From a checkpoint of a small transformer trained on Wikipedia: 132M tokens.
Each number is 128 + 24 x the weight over its row's rms, rounded and kept within 0 to 255. Layers, rows and columns count from 0. Numbers have three digits each. The size before them is the row's rms in percent of the matrix's.

# layer 3 attention output (transposed), 288x192, rms 0.126, rows 167-223, columns 64-127
091:167079091102114115125111102148092104176125170094128127143145152148148103162130145104132141103092123135150139137116125116102108163142101126117156138121080173111109104097100108125124117148175091
089:112135132132119125158136131121145134133117148129136137153131179144125131144104124105126114127126117159148148131108179139102127148131115138120155100113128146159133131139133120137109148110109158
091:142164155159120143105148148143141076138084082141118126116127121155093118121162152119107122150129151122144114144108136129138063160165172110157151126114113115084115150142163119143130103129098115
099:151106107103118125103135189157100105152168107148155093149146129132147129132133133157103091134158127098136164120131118116094110117136099118132107108170149130115126100092110123128143152119135110
083:171136115107149130086125165139160110153133110137120141149129177106093111155153136130093108156133168134116145142120147126077138128074136140129148151138142155119134131154152136151097155123112090
093:116135110153145143113140157127134155164137150145110119114122132130111112113135101139105140128115125137124123113122142143141125137154103116149118145136107153127147187140154133115134126129131171
092:114108145129142140169118159150152151093137130124122138146139140130146120146135136140120123156055106118169131157116149148131077135102101163108134101124108138127115129148159130120094063149111099
087:125130125128111102103152140106127137093146117115142064142149154126132177172140140142118145178105152077137099100082126097091113119130106134133136117142156183144089134125141115144162123140165115
081:133153151132090130145147141100118082121120125107179132142116102155143097096126151107093154091123105127135144166115132094102183099118113130126098128098084151100104144126150132143123097148151165
079:146136116147129176125138128141095093137122103107136167110095173145083139140137129148100108116108107164102111151114122121103111114144154189123102151143173103122134138122132124145115146128150119
090:130115101098087127132152146194122132137134126108124138165097130136147139195164109126102134109123129127089123089156137139108152078124130135158110124183109120126107076131122131156105103116109139
086:127122155128148110153142123118161126155165127137112105161118134123146096100118123083129114146111077072112147119151121124101108111110134088150130144103094111113093099140160140142108165127129118
089:113142114106126083180131115126154096141137153157114098083123125106118110168117147098165151148106111140102130146144130091117172093122144141126145132148119132152076137101113109144128108103124143
087:123168095089116139153117125130113155123127138164167126136159102138117101122112162169133140136157122127142146116106133168111145104127126132093160121141189154134111124181067118132126131114130155
079:130114141085157089114119121132169138135069123122099108139095128119119096104145112085123113143131160166144134159097092094125136129144123108094156137161138119133132077177148107116094111140112156
085:103060126111134133091099112125113143110144144150134143100127100126133143150099129141113141119100151137158168103149109103136148127119089145140095118176157172127075129154115117113141124099131149
091:109099142129124141101134168085141144133120114119125105100132109111133101100123095130126130131158111115150162141134135163113168123119102117137153138122143152128141111156136113172144120160120117
085:108132140097131118169113128082161114143131106070151070151125137086131141088137119165128083103112145137131121141116095180121148136117124125100122123102164094122166098132096156096103104125117136
078:134146101131139097128162153147102099141135164095122090141106138166152168122072144154106147149116092126096110108144118105154157131146166114156131092125121153104160113130122144140174139119147127
083:121156154125114137128101119096147164135122116124119147151055138108145114148136167162137118119117103104140116152172124124162137148140138158141097096138128176143105140102154167147129110185093161
094:119113135117112100141130150133067111129161128129109158105113107147132118127152106092134105124147162144139116131150162103130130139145154125115134138133154111169154109142172124133148135166142140
090:090155100101142173134148129138121146094110162112131128132128121117096139130120155145130134146104091142111134161121143113099138123098176089131099128110138139125098127094101123083142118118104105
086:151143127104093123148145091114143134136171125098108106144126147173161141143135178119113079137148128155173083119112150121134121146108138182152127128140151150113126127117134102139102130127136148
102:137145139107142098131178111131137147116092135086117143128121141117123142174096115078113177130118123139117150149141121136111136125145140107089098166109155129098102125145147164117127148109093137
080:150146149136152153116091170110171150129127133164113148066104102147153164158111156112166129112142176081101127163092108109077091105157105122133122086083145115120125143153151119122135132144135128
106:107103143108083149130152120099143109144152139103158174128134162118123141095144111134145144077119138111141095120116135167152173149070125171105135119139098130169121142096163214116146098114161158
116:145109135146112101159085144124134111119132095114146117129150092141120133124169126063169155130092113141129126136151131128142151096069142128126101129094096142165138101127112101140147127112124117
106:104156081159191148158109149126147121136149135132136152145093130157150130116117147139100156148100157122123149162131137134150116090122098133150121125107130146133128103117128104128149102146133148
112:122097113114143132156116148127149117082155139148076176109146183133090075144134152112083123134091158113129140137132112150136142111081128116155142128088142136140120097131117096131125122142096127
106:125124153137124134144147112128140085141127152157114111140165128117167137088141151089127122166139108153110138113102124097170141119159119152174107137140096101109120154119105138104111111136115113
105:155093119152154121172126120096124111133117142102114144127118187130116099142119150114114129135136130138114144184146138117158088141136110128124156119160128096117112099118134144178134106126183105
109:143091086152107163136120156129143116146120200132126139147152100129124169132119122143130083165122106149163141145144128138137119113118137163119127109132128112135134137162132106127117151132165166
099:181135147157119159118121063083138144134112141090133130147143098120124085136141152136145078117105137123121100161116148148107142091108143146136142129178114138123154134133141142175063126095130152
120:097141170126146097133118128092125164135168124117162115116159122096141096086112138188146128157116122137134107120108156165155097131147137072120119117086131132133128140101114070130120164128109103
110:098116101109092107123122099136153134135120145128133119133113157115106104111098112143110125100159155107115104125098133139128131092105117102106171106114121150132164109167150155154143128124147108
107:124177097146144116167178105151115161140108148143077101103158115128121129116157096104178147137158139118152076079082164149152128125130113122117149114096151170112115125112143083092106135089134129
101:110154083135174093092108137098175159120144131104107118134115074132122134094106109121132146068097180119107145131123117172129141148118114127122122114133102132125117138147106086100153132101157180
112:136105082150095129169123079129142172107128157170140106098135098102097116156124168137134107149129097121106121146133124134142145135129155123073173089138103122127110119155140128136096138125119086
100:078126138141089142123148134112151187121148118142125154082117102112117108129151123156109115113147121116095098094107158134122111114092149112138138101113123139142151178142098099143120137147160125
106:151128177146146109195110119144139099114093120127142106128112118145122107145150102125106128156166088136123134166140149113143137134137133114172157120125143123160160124138140098123147124182170090
102:123179095131073091138135100150135130099128117136116110118140181143123153141153111126138135114122111115142096165144141102144149114127140148153112149133116135115105102155129169107123118093142151
102:084114164147124107085154091096121136136171125146081124095139118142143185131114133102115152165115104128114091144121152130162141128149131135134110145108127115120189154112141116109150128179129145
103:130119089079121139148083148103118114123118119133145104165134155144139087130148142150121132153106127120168113151159111120135127140114115088147123084147162131152134087116088134190107170106126122
111:185140175099103097133137137113155127100140150122142100137111087094097158146147143150132123093141158123100067109113133142163127101133105116145107129099108136104146136136124153106065119138135115
101:192111125138160161065113142111097128136146113126097103109180125092147117097070136140160139110131112110131142142115161123135074142138072131106130136112155097107148128133122135167134138086119111
109:127162104122096159100147097109102112121097142118113134108136122139156145168127130086103095140149176132137101148166161097096151166109097100106142122094116150131117118097148109100117135143163129
118:111175147124090129104160159175102134127127151163140158148132143122133122137118111094104164158144113136168149108129097150097114115133105158109136109142150152116127128118095139146144142148129136
101:120123101098108120154125127112103122164157148132188121121111109141132087125125101144150131112086132145140118169119134106131125173138140141129125112143165141141100135134103148144128086128136147
106:133095104137093140151127156178159103167115119180114145118111154094169104094146144141137111156152138109130159111138125097124135088126110107123151082131150135101137126153143174131182104096151116
106:133100179137139105152107106147131098155155131124136145107157126116165148143143077118068157106151165148136164136146138088107159173073146110126101130132157142160116161117125145136152130149095161
102:129128116132142112091119123137151127099159143078125135152118131151100146145140134102129134122105143099104127131170172148110120160127121085149148110107159133131178147124129162116100109163113151
106:137150140128092133125136106171094110140119071184101184098148108090148122125163135118156134157112116124084129105107139108066104088103104117093145125135128185163110101068115171113111135119144130
109:169119137102128120114124136133130126135141090135122139133127138108178152163099128144124171143136124159119124135143135106105133142111075129124123135130140097122114149110129073148138118120130138
095:114126088126144180110118113099110153129177144114125114124133132095098116139140124115105139092129061108102142087109101080121135152129148146114152142126138105099152124108132155144097125126116153
109:129076103109167134125130146156144120153150142158141169120109114092151118161167160109136149130104126169124149133116148132135120128142134127104134136084189132138090177104136128147157115074113126
104:105107123126125102154126109104110122093126160117136127121149152138130147114096133144128114150149118165137101115136124125123147086101111168165107139152109133190159125086132061103123124115133135
095:125111159162134130140126141140142144124125145152158107139135175087098176173085087127114121148131108123115133125103174125116140135106129115158084107140074135138116130150126102133125139132094129
# layer 3 attention value, 288x192, rms 0.145, rows 168-223, columns 64-127
090:125128168146135132104100149113149108109137131095153178146075134106095129174107137113084136151115103111091151137106137105164152139120096134152123150102126124118128130112071163101109113117140141
092:132114135138113099121160094149090135117126154148110110166156111120144090151119114091118118131123130127131163148123158115109171149143115114142091124120128124147126140101127098144140113105133104
095:158121136137137128129126132123136125138104139118181111125097144143119145104097155164173112156140135173113130095127104110146141151106182133085151169133167175101106146128158168092149118149176086
082:184107147157111151090118123133172118158142134124131165110142109118141095105093176131136155115108111124139150138131165176105112121124133110118142109169092117096135181099136144165142152135104126
093:119141117110110144132130151131116146140126144140102131157161128110114133085083134132127094150147072111115140125117090122118167114165089126144107108156136111126104079160083142161117118139123123
088:116131111137138130120136110105124113135153149149143125127113101092104129122137105118096115132125081096123136123117146115095109127098128129149126142115134118125121086129123142084112109101126139
088:141132140137143131151096098147117100151132148114145075095138192081097117134140154153122096133122131159146161183153128130138134109130118138118146149089086137121111161138153160151121090097119099
083:089125123094132110130118155162153183106134144201113118126144112137106144127149172091141099128127131139114139146127107136173153159179096106166167124110154124118107117122148123145140122121146161
081:153129127059164090114114135117133186147134125115112120098164076134148124102109114127113135078154135160120092144089153109119133134094150086161146142090152132164066104138118103132169129144137115
087:113121120097071160130110109174141113164113133103126154123119145076110147100132138097172120120153088104199142119125114129110138178103136175092109117115096155106119131144142129096137149166166128
092:136132121114081106137091086116125146131156063101111116127134162147094164122113128126104176137130126150124121157107151123139138136117105154099121141128149090172109146130093138131158109114139130
090:092159165146124145115136130116112087105152097092158133130125115123104138167089096049083114123149160106073121143114093150149146115119107095145141134131092110123119131150129123098153136097123160
088:153091129134155105135126110158152126157123125118124119073126119156167109101170135157137136127101143119143102113100157126151126145112126175146151154101108174112148154117118135128116142132143106
083:101121189106139142167145107131167104131120121135086151148163149103102172088148117129093154103126158140136122156141098110123120148125133090125116154099156144120148119154110081137182147124128133
090:113094151105126126101133153132113132105146140115106124136130163132112111160111145134147166112145161044118149111163117124120137151077137109110145141157129084138104088133112119096160117148167105
088:121109115134130125134152118136160133143106133119187111157083170123130132146099162156122124114139139116141145094151116133132086108116123112152122114109119105139125106152090120115141123127115159
083:174133123154108149133128125146131118112094109157129140135123142129132118116112108125130140058127123153149149130109085112143079106160114131186146144162114158154107137148100144137098159133127136
083:136118173157130119125102115145110148078083082131143125123111139101121095134134122150113102119121137123127137159135147142123154159150146144130128124121151137099137136138157097113132153124101137
086:123151128160101110104113130143107096104151095127148142136166095146127136134151117115108122170163145143162108115099144130119123128120116131146091097114116106100154106156129136170108145145126119
093:142168097133114128146100105116124138172122141161099128119118129197162140103141130091131139154130128152100108100144108131079126123142171152114140111163121109139109124167157108163100112115129121
083:140108088130155132118108141162126157109144107146137101095163162169134126147135124101128170137151147101132167148092085121120109142142144140105136141179171124138139139140149108129116113135171138
093:138110141161152120101110121117141123127128118128091102154139101127104135158109119127097139142156187144137130162130126164144111117125160103135141151141124135075095128135147091124130123166178097
093:135130105166161086137153098160167090129096153113157113133135131141109119099128162182145115130120055119133122128155125129130138094116124145178114170129104148125111136104129133130154146160090119
085:148094131127105132163130137094141172151106106101113184152151110108137155123149099122094124175119125100140147126162109141129141142108123112174130122163156155076104098110079126153089151156157133
104:104165101166124126116127130143134161106142184117095118156131126154125155152126153125121106135147114126123142148146116096114111112151150122092134139137143135087106123142146072157120163119111134
108:114130106124127150117154151138123137142122146108088112174099155104137129112111118176104156116192116140115111102097146141176122122201136130118135128155133143125094120131118163131099126128116123
103:155136146129081110111126095124109137127092157124149104155162154129111138133188102112156125124161107105129115111140125107109127116147134155111107116138120140084151168140146069126101126097119102
103:131165095120088126167107098093114152147120127123151116145096040118156181157114140129153117119109074136139114131114136119157125120152125162134130140134129148150112118128133153160133144104116102
095:175145120112109151124100120115143163160130120128124132068119145170071098115144121170100153105171151137156085141145098131075146130096109135112149137114163168099123094125141125140145147104156139
102:081167108096117157089092148152104148152091142142132117126121095142121138084123133151102143135131075116127110097107153095130126092167169113094092125087121169094120132131114099131148149149106112
106:073156121122127122140131107099107110107095133119127111140104128129121084165123141101105164070141124101149137140117106092129137144108103128146146125093138132130121106126116084167135126113109108
103:126107116121109108133090161155102149137164101114099130099102164150123160142132140122098164142124103128108125112123139147125114151150093103113119108117139112150102123084117142084167136140118099
115:193121114088125143136147109128166105124099143131122162131154120166117134165164102094088073101124156128141114145126145152102165121081105159130125149168147129151117119156117140139126116116117117
096:152159122134114144147117148134128136114144109142131157146102091114158140163149125101105106149117126117145133130175131158158113151143100138141118154116154126150101113081145103106120135120104148
103:104111179126096128085111132060135103107118090105137159174114105106132149116079112137119084102061134120119169126156060107084081140112163133161136139169125102133130155154117141146140121122125134
100:118105119129127169145173095098083116160122060132126133136103156127129107168118140107131117153134104127140123124084171110083158098121095119110165122075156120130158133092161144164092129128119061
104:137121155124136133118069174084101109132100115095100133115161131182138115094150116135154134113124125139166157134130125105115138123122100134147084119100124153160107115145106118125172116135097141
102:128143127096151167126137137101127116114130107114112124171142158129142119151085134132114137136131145101127131142122106117125178135145099163134128184133154128146135095116163149110114134101097118
106:128146127125102140124154158113083145153104120137119154092166124099114126104125130143155124096137169116129116091109106158141123091177119153148111119138106128144116130135104125199132143104119124
102:091096136152151144104108164110135143133115137085118155112149069136115123099102137150185140157126104156126140149113084133136102147130144109125150106128102135137159156140136111126151187149140093
102:134143097107145120127127126161136094107116131107139128145121170128151112112168121151126100143150144096147162122158125125129149138108073121121142104135111177148106114141102133132114101115105152
102:135133135131162115121136147166119148133124181092127156077135110147136132114083143090092108109120113155092121131081134123161102116144143112093081146108107168087133130160129083090131104131137109
104:082110089166138135127136117152117141135148099113113149162160160143135083119096133107072127155113118094163139111167140071129107138133154120094129130142154154149159110159168080115161120119146128
095:115144116152120087173180140174108103140113134127176133118111127140134089147198127132106127156160149101120127113151112112131150103106164130180119131115090095142111106121124120144128121145121159
102:125128125120155130133122135138135153067171118142107136168105080138135118124099096178109136112122103111126125146133123107134140122138146188125115144150135082132126148153102128121136120112107169
114:122085100106151152153113130103183129140139088116122115127157128121153101074141144128161138087111142124143112126127120109149135127127131115159131139089175124116084120114153121140138131126113135
104:152110137143126133125113139131139076091091130131111116166124103127133105150113152107098087123158112132112127152126132169147099109131109109117131121098133175121146108088158093147141156143128086
102:152179171120138148107131130084126134129111119105141131133113098149086138192117116137107129079101130116128113142122095140115106169133138125132122142132092134070146150115109091102091146164121116
100:134134106099092129081110188117136154116120142115135107153098139119100101104118169116163103161125114074086074148142128127158130084178161147111159116122113148092137085112164112175105145138159086
099:129101116098115115164121123133128112137113109154147147073145130108131137113131132157128078156112137138115132123123103141127123128111162177118086103157098129080121130118125145130173132123170102
100:152123116170130167091127164086117136148125162113108102139120155159088181108129111167170135075136096126163111140127128123110167139133139123121151133125167104109103154110158123112156113114085131
105:130166102157145112145154139166110124164113144150105117082113117158071138085131153124120148120140105122136121130153140126162171127155143124142141105126099136123150136156121150100133139139137116
093:149093149136139122165120159119150108171133139167156139131119161190128100113134152170139125161106162160109114147125117172133087104120112119132097101137132135146122158107127111128137126084125138
101:137155149163089084131133131081105086086135117101130087137131161149096126145101105132130101137122110082154127157134117124132166144109098164171166092169104131117174112149119160142108106176136132
097:152167152089120159155163131164138143140128091137123112148105096098148170137166104120121122108131150122144160156121135168130102148121135134150153141095143111099112119154136156175151140119131131
097:144160104108153138096128129107121101149124144148099137132141119158149109047168151153145076134195137164118111119120131166144154118134113132114156128133151099112127118106121152079136107130163135
# layer 3 attention query, 288x192, rms 0.121, rows 192-242, columns 64-127
092:117095154142125144142157131139184114158113120109137147127141147145115099126090143163152105126111110105146129107157112165120147163111138117153151134124123137122166155134134117145065100125175144
103:141127099141129169134116135113131132075140138108097138081142089164132136102109174128125091127100113112115139173124132152144158097121074150128093103114096144141169133091166138146161107165083116
095:130123143139122170139152137159161139132141147111085157145146118104124184154141138142148132099127106178124111122115119079133113141082131096178148124108146111138149088126109162137102128076125120
086:142132150114102095124137147165162120134139192139151147112138121126102159132139126130123102099130110155128097176123139114165138108147103114157146086112146142124125134167096128107125175096123124
091:088176117121109137093148121133110126177109120107112113116146145123087138132137154132093175147137114091133117168097134107167131140125108130090142148092138116124136168119156126125173139107126126
092:175164163130142137144054075090164132154084158131123125130160115165152093126101144114149124098128155108101119124106103148100132097119137106095113139132120093075107121113162128097125137135107106
091:106201148153124091134153106116125141105173150125168151114133099133140132119139129124164122184119115166127108115078163121144153131160134141136101108134140170133170132082108134143163143102161146
099:116160120164116180131137141127081118138076090131146121081148130138115108151137126159168151107130160177102093117093118138150124149096091112092134169101132148121172145097064178134134125159110137
096:113141103123135145131114136091129103127100100115132110135140137148161110078103073173145129162107134141156120139105109145135145136127136148123141120137111165108144141144124125157116097156145127
100:126118106122125132146157160111186117144157127136131158127161142121146105111116128105106125161143139084140136169157144132145112134136127080126122136132147101140121172138145100166201147125136127
094:117108163118094163169119101128092128115118130135126106117085110176106114126107131167124150113131128126136176121131102105124127139128143097112138137067117131151137114100141148134093102097142159
098:143113154107106144164101115138153172142087068159103114108125122184132104111142136149096146140112118102068134100120125124150139138121114132165121130148138089147143134110112143143137112114151161
095:141119154078133135147112107150125118152142139115120111090113125124143115179158112117142146143151147096103107167127067137121149168106127131115170120082140114127151088120133119129155156108091139
091:117127153129115085117137134151126158121144108111142116136120143118152146086124101094122099134184153112051150113168121129177121114130159121175157098162099118120142133132131110087138111111126114
099:162088141115107138115145160105160151099127159140146098135139119118157089124105161122118121122144091103125128114120096151095144131129105138145128101141119115110131163139147131115161128114135141
092:133114101142148155131139141125127155120162146190147136079115178128102129113137131141156182130162097127175112142122124168111111114144113114140093125102117151153138106119127135133106099128102103
098:169154151147135108117096093120155107132122106119106121150143147157113148106119134148095112143105128106090101108127194107135132116128167107122140122133142151163159126107106133163124160095137109
096:086113135118108094114134148116148109157178097086145114135128152140137135107115135137126116120153136087149148140134097155124146158133156149115115151139128147121191143133172146115169126104167145
101:142133158170152148086117092123128139153175095156100139177128164138144116123152164127116133109149158133149139146158161106123115089059128069094161138114136105142126112126121145155114124167135124
100:160167161147115158131164118115120109139109124093090134138176127107124143115128109092131120060146108120158144163171126149108109152100151133127111130097094153122167128070118109167142108173120147
102:170108156111121123187184095168147110139155113089137113156137174085143132146133127082122105079155134088120154104155141091107162120094138157135136142120130148153144127125116098124132111111172137
095:129080159121123095149159145153148128143131122109176099152124156105133121160128137123131110127152109078135136123165096104096163107148149166110125162131158117123176105111113126123113121128157144
084:167101134105139147142130136115110135130149176119172119148061149120145123104148129151116129132170166111168117117131166123089128125144132105096134129142167177101137133151134143146115102110155140
095:155114143120129112139130137130103124129175118118087145138159154091117189127127144137138103106184132118142133139158134166115119140104146152140130185126106173136142154127170133119139134090108122
098:130125123107172143165118122101118162130160101134118124138121111120171128127168144120093108152146162116120106116127160128159138154153108110106158112093114116162127127180134129094144125149091117
093:151126177136104135192149166134132073143138105113114124108168123186142144156137121110136119105134121129110165155156083142138165130113170137120136113161111138118135128085141133158173111143125153
093:172142170137148118158145122097091124090168187126178136127150104154120107169114155057148153103145072148136087174119104123110108185130148109137103107127126109105116152145176140180144137127152148
100:144123086164120130085132188114098096157108110150133132106144141121112136110112173158129141085086166116143128144128156111168106175131116132150115141162175138140170129126162134131137161114076102
105:111145115100147163140117134141117130078114140133092153129174147097103130175100130143132095119109113122161132159067135167119152135146155147135110172114130142110124157124087152157123142102130120
094:137130115155164104093167120132162086131141112112130159116160110131116161126151143141102110126096129134093138115117140148163110130118133129140145100153131130168100162188110106116182142102140122
099:115105146140179134111121108102101135108175166114129088101130112146156108080120139145157137083114124107122121116125134148119185119121144124129145053152148141124113109160111131124134159131138150
095:142161139114113138168140128152123169088124138168061106132119130155141079129130088123134124129146109134131124151141094127187112098118148136174145125105105133111149151179130131127107106065113136
081:127129124110112152199150102129181115138129132097111142144094120106156123140109127128091136131102114129104081158105107128133133126078161097119130136166108123147128112129121112116133119158127094
093:151142108130091104134123156112109154150113106086156133120118105127163152112117102112167131118151154110161125107125136106141144116108135124079156079110144169110139124121179163168103148139081099
087:172119163104112139136134078145152133149182152145152147114138122149123097116160208118128127157146133109075096128144152119150070131098105110146167161209167124104123125111126138111097142122162091
116:149120124107140150137137091149089096140170150150130148165121134162124109110094124117152143130145092131119119143113138081118114110064140171118152134120161107092163116136119111122187118172133103
085:097141156149154150135125092138148106120154127125160106174134119109129125168117088155138134119125123150123158109157089121130138125133108090099134088098135136130113140141137100143152137130159140
087:133108133130125138112152085116155124107110127100097144063119130135107164093123138125103101070131160160181116120146115101130105163104136124148168111126126163101125083107121113103085171096072149
097:177168141134134126104182156144132144137123185143119157152167108122160157131163140120165133127143124127103122135116113100126102119126114157143135110119144124138147124116150117152175143147160078
086:095155167129128124084112128122144136106127143152108113149134114156118153120126120108106130090163131118104117152126091113106090141114126158132129150094104139120135155141107088119126140139128134
100:132144131117141152165095127074093162180127115117096136121104136146119148145133122122120125138137148121142107142154126124125168092149130129138120108117116168087095110146130116081099125128132175
092:094120125095104107129133103118114135152127129163135072137121142110093093089135106120191098153166117109091152155122137128171167094136145169109127123104135083137156108114160111156136138125115110
097:148148139137099138105076126133130136094167097139090174150083110118078110108147112116104142137115140106119111122119169122161129090104089133151146176139153108146153107104113126117144137145158095
096:139120143109179128107095152142147149122140111136175119104119087127102166135153140127166117109148154129136134138116136135103120127124154123135167162167116134134162109126132077169121138124200127
084:121135108101085130133116134099159140134102120140119152101132128150125105107160127127129117220139159140132114097104139136146083136117094098155145152125145082097139161198150114143113131087114161
101:121138126159128130129127088133129157108146150151080131158102147119131149143127084095097126128165148083114088138154121138142115119071148142115176120116145121108146127166142117143170118108115158
108:163123091107136135107087116147162123105077173168133134117142135156135126137146142129169109142130121121125154115107137162096098162130120121167154134145130121152103110125095148158141130131131105
099:127082129149109126110117109160135165177106073129135115116144130106133141116146102121099120160119116135064117145124121102122105129145138119123147125116140151171138164136089094119125131145107123
097:123129152152122114126119131129145145136100113096095138115171090100138159110115174132124114117147160107097148136110100129106106102167151106141144150124122116090136103128135166108129169156087134
095:115094112125120124110104133122131099138112139116154127133137151125147141136108151126136133114121141149148131116121148091125107087110121174134121117128141155141134165135143120093126144106102107
088:118107122091135134104190124100110120145132118066150149168177129130137128139115077146124152130105157144115121145149127112140167071125128116149099163126114111112113150121155166083089127147109166
# layer 3 attention key, 288x192, rms 0.121, rows 192-241, columns 64-127
088:156122110151091144154161121130145130119151159157149111137145135115196107082152122165094201083124142143130160129130133113125134138140109179193125120152126122116122133152142174154123149148123166
092:145115126134195136167119163093119111135155103122134108142078121153098086108098144129108095145101123122113099125101104099148155096108110117169149116115162136084147138113133072148119110121136110
107:143152113103097113157130144139116128147112100140152137135128119070110131099117106139155142134111106105136128110111212138154153155134152116111135159130140127137161107145077143143126132106103139
111:128109100122133135137110127138121126148141123150159144111160134084100125071150128140161159161156093150123110137098186112140167113101146121111151132144112100105137131136080140111133171115144115
086:115114119096112130113144153142096127076108109155154123106144111087105126149102130133138112104126172119149131121146132143162142122099102081142109119139091182100124091163107141137143096093156113
107:120144128125136140079108155124105151070138110165121166085142120114125098116137179116109117119184122127105111169154078127134153057105117133146116136133114139117144176130158121122114148128119136
084:128135137058132139159099164125088116130150119077146104127137123087147121132139157133152175111139116135167139140123133129133143111145152100099128122096093092131106116159094129156123141146090120
079:144121110099162109136142202134116140133107106129165094094107140105128119112135143101107138155129092115120126146122136143122129143147103120104106131086154101149136107149115149110133107120153128
091:114141114111092103142132108104143160147101099155127136141152168157140161145071122144102140117111174112112154129137126174101127105124096127127112135130088138143146103127096165137108128152120125
098:101138162179130142154094085087134118131132140116120159169175076134110104113140179155124085093121157133140149069103119089103140137118113134157153153124141117128160173135161170142100109141126131
093:088143113106137109141141104114107131149120149107133132122126116108110113101117149142056144156104120118116108109164121151172137151115140103112128138105131125129130103144138091149154102111109158
093:098122144110118181129167121115118143102102124084126136085150131093154103116115137094108126142133138165058103119143149172117129156130100114147204100126155105123145089116144114131079120158132101
101:102120131112136147091131136171125173131109109134116114123100170126117110115193096108095126165151081086124102082157137110149152164143137097123161145139164118126120087142159141131102119112142135
087:115129134187139089122187108079159093135168137101119099105112133149151115147124110152130154164114126109090124109114156130103145110143125117148131109105100141129093122135105133074153125129126123
092:130109109157142146159119127147115118087142133132115132112148137089184122140167128126105109115101156112138122078135128140119125120095082126145118135123138132154121124086159148129120110126145165
086:150083099127167132106134138089116140128108135105127114167120130115130117135129112141128132128131091135184120122141111117141150097100138144120093132145163174112146156139162127139177102160107147
092:129101094113102112112143131102128105140120093115090121116131135120120142105161189104084110142159119110086108139155144098138096139140119099116138141150096107172140135145128135124110158101103112
096:110153130149168130120135059149145121184089136162159114101151146124151149129147096139103111142128166120115119116102108071130133136138130174126128129150163084099129103119142181150190107120172117
094:153141145158092118141109109113150110076149136154151111155106099111138104154128160123078166094132162124124146189097114127120110104140130092150143097125079144115122127155114149141144124169132112
098:133164161127134138124170106133188103057122124081134147115111098147141126189094125129118125107147144126121141105111099157109162145166091154122099107116127149122115188111140140146140107158102113
098:142137094103080138141125098185097154128150126143124132127102152129133151144084155133151104088150118115090120107159177113147107175165111119132132144111152104151125136075134139151109120100170137
097:154127137135097143126129089153144135146121095133132112109190158146080140163137118192115113100118135123118135108138140111125123146125070153154109133158153104127156144094156160126123101105130129
082:152110134138125107128149115128104097136103137144154149143152140121107096125139143121106155108146105163156145071124128151095106122142123109107119148101163128107135154136145189109107115118125153
090:153152113125099105119182143114155109155122100158111113141107138144097116157123108154152109119129113129124089108143162109111108125153136120154110126118132145128121109056099094115199102130121121
096:107103102132125117171123145115105155172120144135144141169097124100138107080125115090084123122115136105113080139173148126116139122120162098121127116104140148102102083126150146119097152115143159
091:150146168129125114146140114160157161151101132110137130096144130150140140120097153077130103136116134110113137113126136114108128169166154135128168145147150144112145126113150090167163092147134135
094:161139149142185159107134148120132110105155130111134138129139112137109120125164116116082120131111124104119177096143132128100185172142143142141077139139176083137138126115141152108118122122102109
101:169159122127175124105142149137139109130098096145136139114113127133093136138144147154139099140108184084127078129138143098143153126141102124132151069169162139138167085108103124125139114154121091
094:180091121105114161121145118121109127171123124133147136124140123127097145141085124102133104108131099149124100092110150118134089149156083134114150142142134131093132129094117113153121138124120152
091:107149096160124150112104124092105126080116104083131139141116124145121129098104173099169115119125122088107128136108202105149158139122125103107162112123116104163154144148112130091109157102170116
097:098110104125168169127109099152136120114130095134133101086170137104140146107147127112105134112157129095094147147173137153123123195148132106119133119133142142144126121128120179093109146134154123
095:142100152080125139140146113096105136126160135087104146104125133135140072133111164096089130163137122111124126089121105132138149131147150078108138142115109172129144131126138093114154115130080134
095:123122109113121101122133167171057141122096099128147124112129118124110135151118131152113082114142122138136142100135129120185110192157147125152109160113120110100152134137164108185149143133160138
093:154115134107165138171102139102111111149111106135126086174126167141123127157094139089127125147121104122167136116126107115136125118139094146161118138120109060191131126159091113152159121133168134
109:115132105098120068189122147130120133133108138123143126162137109123154096134114088135154132152145111147135117089134122141097137123122127113163115155114098139132172104124091151094151125162082114
078:109115134108076121137118184125103142143135143116102110122133138102125076173093111084126156138078146113162141105136128129093148143145128128078134130115111110141139155168091147088124123057112156
084:066111141141175150129091158101129135136140122134159149094131189153121094089109150126201123098162123089147125160127147169105126132141125112074129143055122116161111104084143121134156126082153140
089:090111097138161122144106116049130112096132109120106088104191145155169110154098127110141150130100123157087141081138095111154136157179130077137128119119112123116105162174107142146143097163128129
093:133087066091144145163135095112143109108136115141174090152120180101102132128135167127132116124120148137132136069110143106191138148145077109094180122143150173114188099148104117106102115134104147
122:094174145123111144136111156150098168176100124125105152131137138153176135139130092109139121105153107126095115143116116132108145134159153110160129137168088105168087128129138121099145121135152127
098:136160129151149117113166123113110106114143161133097142107121140149127093132133088096066166151122119128123114133110167091174095091169165157149113163106147131153110097098101137125130157152134080
100:119109147168086077103121135105115123101126160140123161150128132132143115167096142064155149117136095151113126116117160094121125192138149156112121085153153127102111085147123179123104137128139087
091:160137114083137153148130124095130164094142080145119146119117110103163095143096111117085121117150153123133098105126114147143140108096108101121108153148133123105140115167119096119095091156132139
091:171102166106078154124128145160111117118101142106128135160138155103097135174099151140134164140121135156148144125086140138114146112138096138130135126119172123130131124149166144156121127145110125
094:166127090116153113096136128112152113146125136096113091157173122101093121142089168127149096149126136111119136130128110110091108116118093103137163110060120113092187159112145140096139099160107116
099:089172096141120139176138127100137122125115159158091128163112111133123107074154072095106133139113162124129169142099125147121147132117126132146089154128107149160149151091101122142147145094113143
103:100148075145142119132101136129113099125129146145122180156108106127129075151086127142116109153144148130112120132174090159096148157180107127087136157143137148095097113172158137162154119130137143
094:139057169127145138143127138137089148116139130121134126124099132127151137153128128134093147115133135128085123094154122108085186100115104173148121135127137118145136146142155140139107162107144135
088:152140100088106102171145092085132141144153118130144097095121107171141147176092173126094114129118130121108126098128134110112113184094105105131133118112185088160133136110128105119093093130150100
104:130099156070165093133117144151145156122152165092119075091089140140140152119173140144167170123145115149129109112136146110120078141151105154115123108179161111125124104151123113089128095109126114